Weights of a small GPT-style language model, trained from scratch on English Wikipedia.
Training: a variant of Adam for these matrices, 704M tokens.
Each number is 128 + 24 x the weight over its row's rms, rounded and kept within 0 to 255. Layers, rows and columns count from 0. The size above them is the row's rms in percent of the matrix's.

# layer 2 attention value, 384x384, rms 0.102, rows 218-249, columns 96-143
size [ 96 101  95 103 104 102  98  93 102 112  92 100 105 103  95  94 108  97  91 102  96  98 103  98 100  96  94  95 109  92 101  95]
[[111 138 129  85  68  81 114 100 135 143 116 167  96  86 119 105  93 143 139 122 148 104 135 105 140  91 138 116 144 143  96 132 126 129 146 107 156 117 115 124 143  99 112 141 140  95 114 130]
 [116 128 105 192 102  86 149 172 119  54 115 146 150 171  92 144 123 148 126 104 105 149 135 119 121 144 121 125 112 147 117 157 110 128 108 164  52 149 125  90 126 107 118 113 180 165 123 143]
 [118 149 105 177 168 112 119 126 100 150 129 110 135  71 125 129 143  92 117 138 113 165 130 122 155 143 101 119 137 127 105  91 140 122 127 146 121 118 134 119 146  96 140 113 122 126 131 152]
 [114 116 104 124 113 118 106 111 116 121 144 152 127  94 140 105 154 143  84 144 134 162  85 139 115 143 144 111 129 125 148 130 171 124 141 162 165 161 176 161 172 186 145  92  95  98 121 120]
 [147 118 146 130 143 112 148 167  98 156 158 124 156 139 125 107 116 146 124 124 109 117 118 130 103 117 106 158 123 129 141 157 112 151 151 138 108 185  83  98 171  95 152 102 117 131 122 172]
 [148  82 132 167 112 103 122 151 157 171 112  96 154 168 125 145 141  85 100 131 101 124  93 129 100 183 129 153 143  96 123 151 146 151 119 127 169 177 155 148 130 120 115  95 105 111 178 115]
 [ 97 113 130 118 141 125 149 125 110 142 117 164 169 152 124  83 106 137 143 138 134 140 167 103 118 178 111 148 111 136 156 122 108  72 113 129 136  92 149 165 156  70 128  91 150 136 102 141]
 [141 186 143 130 120 123  94 113  80 172  99 116 115 128 150 119 135  93 127  96  93 125 118 156 118 128 112 114  96  72 141 109 145 147 114 108 134 130 139 165 189 164 144 111 107 106 150 119]
 [152 138 134 121 157 131 121 150 117 120 147 126 145 150 140 116 152 128 117 123 141 116 104 158 128 120 155 105 157 182 124 143 142  99 144  92 144 156 109 116 134 145 109 152 148  97 108 101]
 [141 108 101 150 139 184 132 110 136 117 140  90 111 108 123 131 100 162 126 120 131 105  99 104 124 119 156 137 158  87 110 137 133 122 143 100 167 171 108 122 117 103 143 128 114 104 151  97]
 [132 100 144 113 105  96 141 135 133 139 113 133 167 122  98  91 127 165 146 153 146  84 166 115 127 165 139 100 100 154 130 125 154  94 102 120 128 112 113  80 141 106 111 123 121 108 157  60]
 [141 136 107 119 124 119 125 153 137 115 116 121  99 123 124 142 160 109 128 125 135 102 142  93 142 112 147 144 105 156 121 118 111  95 122 119  64 129 124 149 112 161 150 152 158 138 115 104]
 [ 95 106 137 110 147 134 135 107 113  91 131 165  75 114 121  98 141 191 156 133 132 155 100 121 114 123 143  96 143 116 137 115  88 142 127 134  83 147  86  80 168  89 117 170 153 145  69 153]
 [152 127 111 138  99 121 158 151 137 142 123 137  85 157 142 117 149 113 130  94 152 156 127 103 151 136 112 138 147 138 138 143 111 149 119 142 155 151 161 115 140  86 126 179 104 149 112  96]
 [124 147 147 160 156 140 120 156 181 113 115 169 128 148 122 160 142 164 150 129  96 129 106 143 126 110 123 103 165 156 133 161 113 122 152 141 129 158  87  86  95  89 115 171 119 127 135 136]
 [149 157  84  72 151 157 152  85 126  68 128 132 128  91 123 133 136 144  94 150 125 120 136 157  89 110 121 155 116 111 124 126 158 129 142 130  90 166  99 110  94 136 142 151 125 140  97 151]
 [ 68 141 134  93 127 146 151 100 115 156 126  88 112 138 137 154 188 148 142 126 120 150  88  95 142 110 128 105 116 122 141 145 135 147 121 153 120 149 154 125 160 137 149  98 118 133 134 112]
 [158 140 144 136 127 173 115 126 121 114 154 132 129 129 132 136 179  97 131  95  86 151 137 129 125  94 152 126 129 172 116 147 115 158 110 119 154 138 101 114  54 132 166 136 135 135 114 126]
 [ 90 113 131 130  95 142 149 101 116 111 132 148 128 147 122 104  87 138 147 107 103 114 123 101 145 159 161 107 193  77 136 133 111 125 152 114 155 116 138 103 127 140 101 147 122 151 153  85]
 [113 129 141 100 119  95 108  93 136 151 175 117 182 150 110 131 145 136 107 115 140 135 140 141 122 172 143 139 139 170 130 108 127 171 145 105 166 110 112 132  89 111 111 147 114 123 142 143]
 [183 127 123 169 129 124 116 136 110 136 133 105 111 113 150 129 113  93 111 130 165 140 120 155 132 146 116 139  99 125 178 117 138 147 143 124 145  76 150 119 158 135 135 162 135 133 181 126]
 [149 150 118 136 144 117 110 168 148 124 142 126 146 138 108 149 123 144 163 125 124 143 103 191 138 127 134  78 187 127 109 119 153 114 114 100 187 185 128  71 135 143 138 154 103 158 151 120]
 [118 122 126 145 136 124 154 164 120 102 112 112 111  91 125  97 156  89 144 115 122 143 135 118 145 147 138 132  91 136 137 127  96 143 158 120 112 143 144 140 107 125 145 138 174 122 126 111]
 [140 155 129 108 120 134 139 101 132 137 143 152 148  66 131 125 155  96 138  75 135 139 133 120 116 166 130 161 116 136 129 130 140 116 149 133  91  88 113 161 114 108  98 169 119 147 101 128]
 [135 118 143  92 174 101 125 159  83 136 125 121 152 103 120 150 121 134 139 151  74 129 153 156 121  97  99 154 129 120 117 106 101 118 143  78  80  93 141 148 104  65 136 130 126 157 122 103]
 [124 109 122 116 134 156 105 132  94 115 130 161 148 140 143 149 168 126 134  96 108 140  83 115 143 163 150 140 138 146 113 171 107 142  87  99 157 149 128 124 112 120 157 171  95 115 140 135]
 [125 128  89 130  82 106 115  90 118 136 124  94 118 121 142 113  84 103  85 157 138 136 159 161 105 135 124 136 122 154 153  87 140 154 115 157 121 120 152 152 197 160 178  99 148 121 115 146]
 [151 110 113  90 169 152 137 154 103  95  92  91 124 136 113  99 155 132  85 147 146 110 164 124 114 110 116  96 121 131 118 159 119 122 170  98 174 120 107  97  96 180 133 123 111 152 129 132]
 [115 127 146 117  99 144 134  89 139 126 114 118 121 113 146  94 136  87  99 116 115 121 136 168 145 118 108 124  83 156 130 146 150 145 145  88 127 160 131  82 119 137 146 129 129 147 145 143]
 [154 140  48 122 146 144 123 137  97 131 126  63  97  93 119 126  97  71 159 115 189 151 112  98 117  60 102 154 120 115 141 139 125 111 110  93 146 158  72  92 125 122 138 144 127 149 100 102]
 [128 118 130 126 162 109 142 108 123 151 108  71 106 105 150 106 140 106 201 118 122 129 122 118 133 100 119 153 101 125 144  88 114 122 102 117 138 100 103  91 100 129 174 148  95 129 126 126]
 [138 135 166 106 114  67 177 155 166 153 146  63 135 152 111 172  95 140 115 155 139 128  96 100 142 148 146 115 107 155 110 175 110 135 127 154 128 112  82 136 140 114 130 143 122 103 141 169]]
# layer 2 attention output (transposed), 384x384, rms 0.0945, rows 218-249, columns 96-143
size [ 85  83  85  84  82  98  83  84  82  78  90  83  86  84  76  84  77  87  81  83  80  86  76  76  79  86  86  84  87  82  84  86]
[[153 151  94 129 116 121  77 129 142 130 142 191  80 115 131 117 179 139 128 125 145 133 110 109 151  95 121 139  90 180 175 140 201 127 150 171 145 110 137  81 191 157 136 116 123 166 128 153]
 [152  86 108  98 133 136 110 130 141 126 159 125 161 136  73 140 125 163 182  90 108 119 157 126  93 133 126 101 128 120  96 163 173 104  95 133 105 126 109 135 188 184 144 125 144 130 121 114]
 [155 152 115 108 194  46 139 126 151  92 101 124 150 124 154 143 129 124 137 119 147 116 118 143 127 144 120 121  97  95 134 124 172 108 168 111 114 123 128 121  73  97 184 107  83 125 142 159]
 [ 74 113  82 107  96 101 187 111 129 110 150 137 128 103 144 161 136 152 147 155 138 184 132 152 115 104  97 110 132 142 120 173 116  90  92 143 124 132 121 124 150 156 155 133  99 107 133 168]
 [144 128 169 141  87  81 134 101 171 115 142 155 147 145  66 114 130 106 106 139 148 123 150 124 106 120 151 147 113  99 150 152 124 133 125 142 135 130  88 119 113 138 123 137 104 108  68 151]
 [ 82 142 117 119 144 107 104 139  93 138 104 141 101 130 128 134 169 143 136 164 106  71 126 141 129 144 108 160 158 115 156 126 133 148 125 105  84 120  98 136 123 115 153 121 106 166 153 111]
 [ 99 122 153 123 126 135 144 164 153 137 155 111 144 119 121 127  93 142 131 146 116 117 108 119  66 136 130 117 104 130 105 115 144 106 106  92 145 152 154 111 136 105 142 151 130 158 151 117]
 [ 98 168  90  95 130 119 141 110 152 138 110 151 135 122 114 133 145 100 126 154 133 116  97 139  97  81 111 132 126 145 117 150 116 144 156 139 129 127 112  84 110 121 142 129 138 130 167 110]
 [179 122 126 132 158 125 158 129 146 173 148 164 101  96 126 147 139 132 156 128 105 125 157 104 116 145 118 120 153 148 130 131 116 156 144 130 135 117 104 127 126 149 118 118 143 133 129 109]
 [170 136 142  90 140  89  77 127 152 101 153 110 128 126  81 124  92  99 115 129 108 127 129  95  99 140 120 139 140 110 115 115 141 148 131 126 152 122 140 100  40 109 134 164 139 127 136 170]
 [ 92 135 121 138  68 126 154 152 141 155 138 130 127  95  80 151 138 120 151 153 174  95 107 129 177 124 145 133 167 142 147 188 102 151 133 139 144 178 114 118 117 110 131 141  68 125  99 121]
 [ 89 130 136 132 126 136 139 133  87 145 141 130 102 114 137  82 155 122 150 131 141  89 111 117 197 143 116 138 122 151 121 110 145 124 109 140 133 140 117 133 138 122 146 157 124 134 137 157]
 [142  87 142 115 102 159 102  98 110 155 118 129 134 175 105 127  90 124 133 158 126 126 107 150 125 121 162 161 175 104 135 195  97 153 122 163 102 106 113 126 108 126 144 120  67 105 116 136]
 [169 130 104 111 158 130 174 137 145 165 142 103 125  74 114 120 130 127 100 141 151 133 105 158 132 100 129 115 148 147 142 125 119 138 114 133 151 178 140  96 117 140 121 117 122 104 121 153]
 [160 108 184 129 118 164 114 125 108 143 130 126 117 125 124 130 119 137 128  92 120 145 152 170 156 157 128 111 127 172 135  99 183 128 160 173 116 124 133 152 153 145 103  90 108 150 117 103]
 [121 121  89  99 117 167 141  65 139 108 127 150 125 126 131 156 141 119 102 167  98 118 120 155 124 109 139 110 138 149 113 161 118 125 114 155  73  86 122 139 152 135 157 125  92 120 125 130]
 [148 119 117  99 136 154 162 128 127 179  98 120 126 132 138 150 135 141 120 153 130 185 112 104 139 166 105 144 147 122 136 148 138 124 142 129 170 167  96 107 162 139 148  90 164 119 124 130]
 [132 121 131 128 127 103  89  91 128 139 126 147  87 135 121 152 121 196 139 140  83 140  99 112  99 136 154 109 106 156 107 153 144  61 111 119 121 171 142 114 135 151 145 132 159 132 164  75]
 [118 135 103 153 131 131 116  99  85  92 153 130 125 143 103 138 134 161 147 106 171 122 124 105 106 132 141 132 175 122 151 114 135 126 143 104 125 120 112 117 121 168  95 125 135 138 130  78]
 [103 120 152 158 134 136 194 141 166 110 156 133 154 105 141  94 136 143 131 121 161 153 142 127 161 113 111  81 115 117 156 139 130 106 185  92 129 156 163 134 115 145 123 118 156 101 138  99]
 [150 123 126  97 155  88 140 133 134 134  81 128 122 120 153 128  88  92 118 121 126  98 105 145 117 123 119 106 158 147 138 115 133 163 197 119 104 141 140 150  77 153 150 147 119 163  96 152]
 [158 159 119 137 151 139 137  96  96 120 163 153 123 137 166 116 130 161 136 146 136 146 153 117 193 151 131 111 124 162 123 178 116 134 118 156 149  90  97  83 182 116  78 111 164 143 133 154]
 [112 116 113 140 155 108 153 113  95 118 131  96 154 108 115 161 111 118 164  95  87  93 130  88 156 137 125 130 150 121 146 123  99 121 127 132 133 145 149 144  97 112 174  85 117 128 123 108]
 [130 115 127 113  83 132 166 122 110  89 118 132 148  95  81 154 140 138 158 124 106 110  91 187  78 130 149 138 112 138 100 116 109 121 131 119  94 156 146 112 119 139 142 119 112 120 134 128]
 [ 95 109 147 124 128 168 121 135 147 119 103  86 172 110 130 147  76 138 118 150 132 118 110 117 147 148 141 123 111 113 115 128 168 143 111 127 137 143 143  99 126 122 132 108 122 129 167 160]
 [120 150 124 134 130 185 143 130 156 160 114 147 146 129 149 124 138 121 152 101 127  73  78 140  68 136 117 139 108 174 155 125 121 134 124 109 126 149 105 115 190 183 132  98  95 139 136 110]
 [ 86  86 163 136 135 130 135 140 129 178 107 144 124 151 197 142 126 147 133 123 130 118 139 128 127 139 125 120 136 115  88 117 151 152 132 100 134 136 104 152 128 138 138 112 135 135 149 100]
 [ 94 152 134 111 122 130 139  98 161 148 155 106 145 105 109 165  73  94 118 172 131 136 105 125 126 132 135 105 135 105 142 151 104 146 125 103 143 154 106 134 144 137 161 137 131 158 109 125]
 [145 129  88 104 139  92 121 151 109  86 118 141 123 131 127 149 129 105 102 117 116 106 123 120 180 127 128 155 120 133 125 156 145 139 136 119 136 116  98 141 136 105 152 115 106 142 104 117]
 [142 132  75 139  98 125  96 123 120 131 146 166  92  67 130 136 154 113 137 142 146 124 139 130 114 123 101 147 132 148 126 141  73 140 162 168 143 100 102 112 119 136 140 139 113 141 107 116]
 [102 115  84 140 128 125 200 121 110 139 143 142 117 139 122 129 177 134  69  99 131 127  98 160 156 103 149 138 105 125 151 148  92 160 151 157 129 124 102 115  87 129 112 156 106 106 135 159]
 [ 76 142 106 128 108 133 147 122 120 106 140 127 118 146 189 128 119 122 110 166 136 121 151  90 117 168 167 129 142 154 135 179 137 127 114 141 127 159 128 100 131 134 171 126 165 150 140 119]]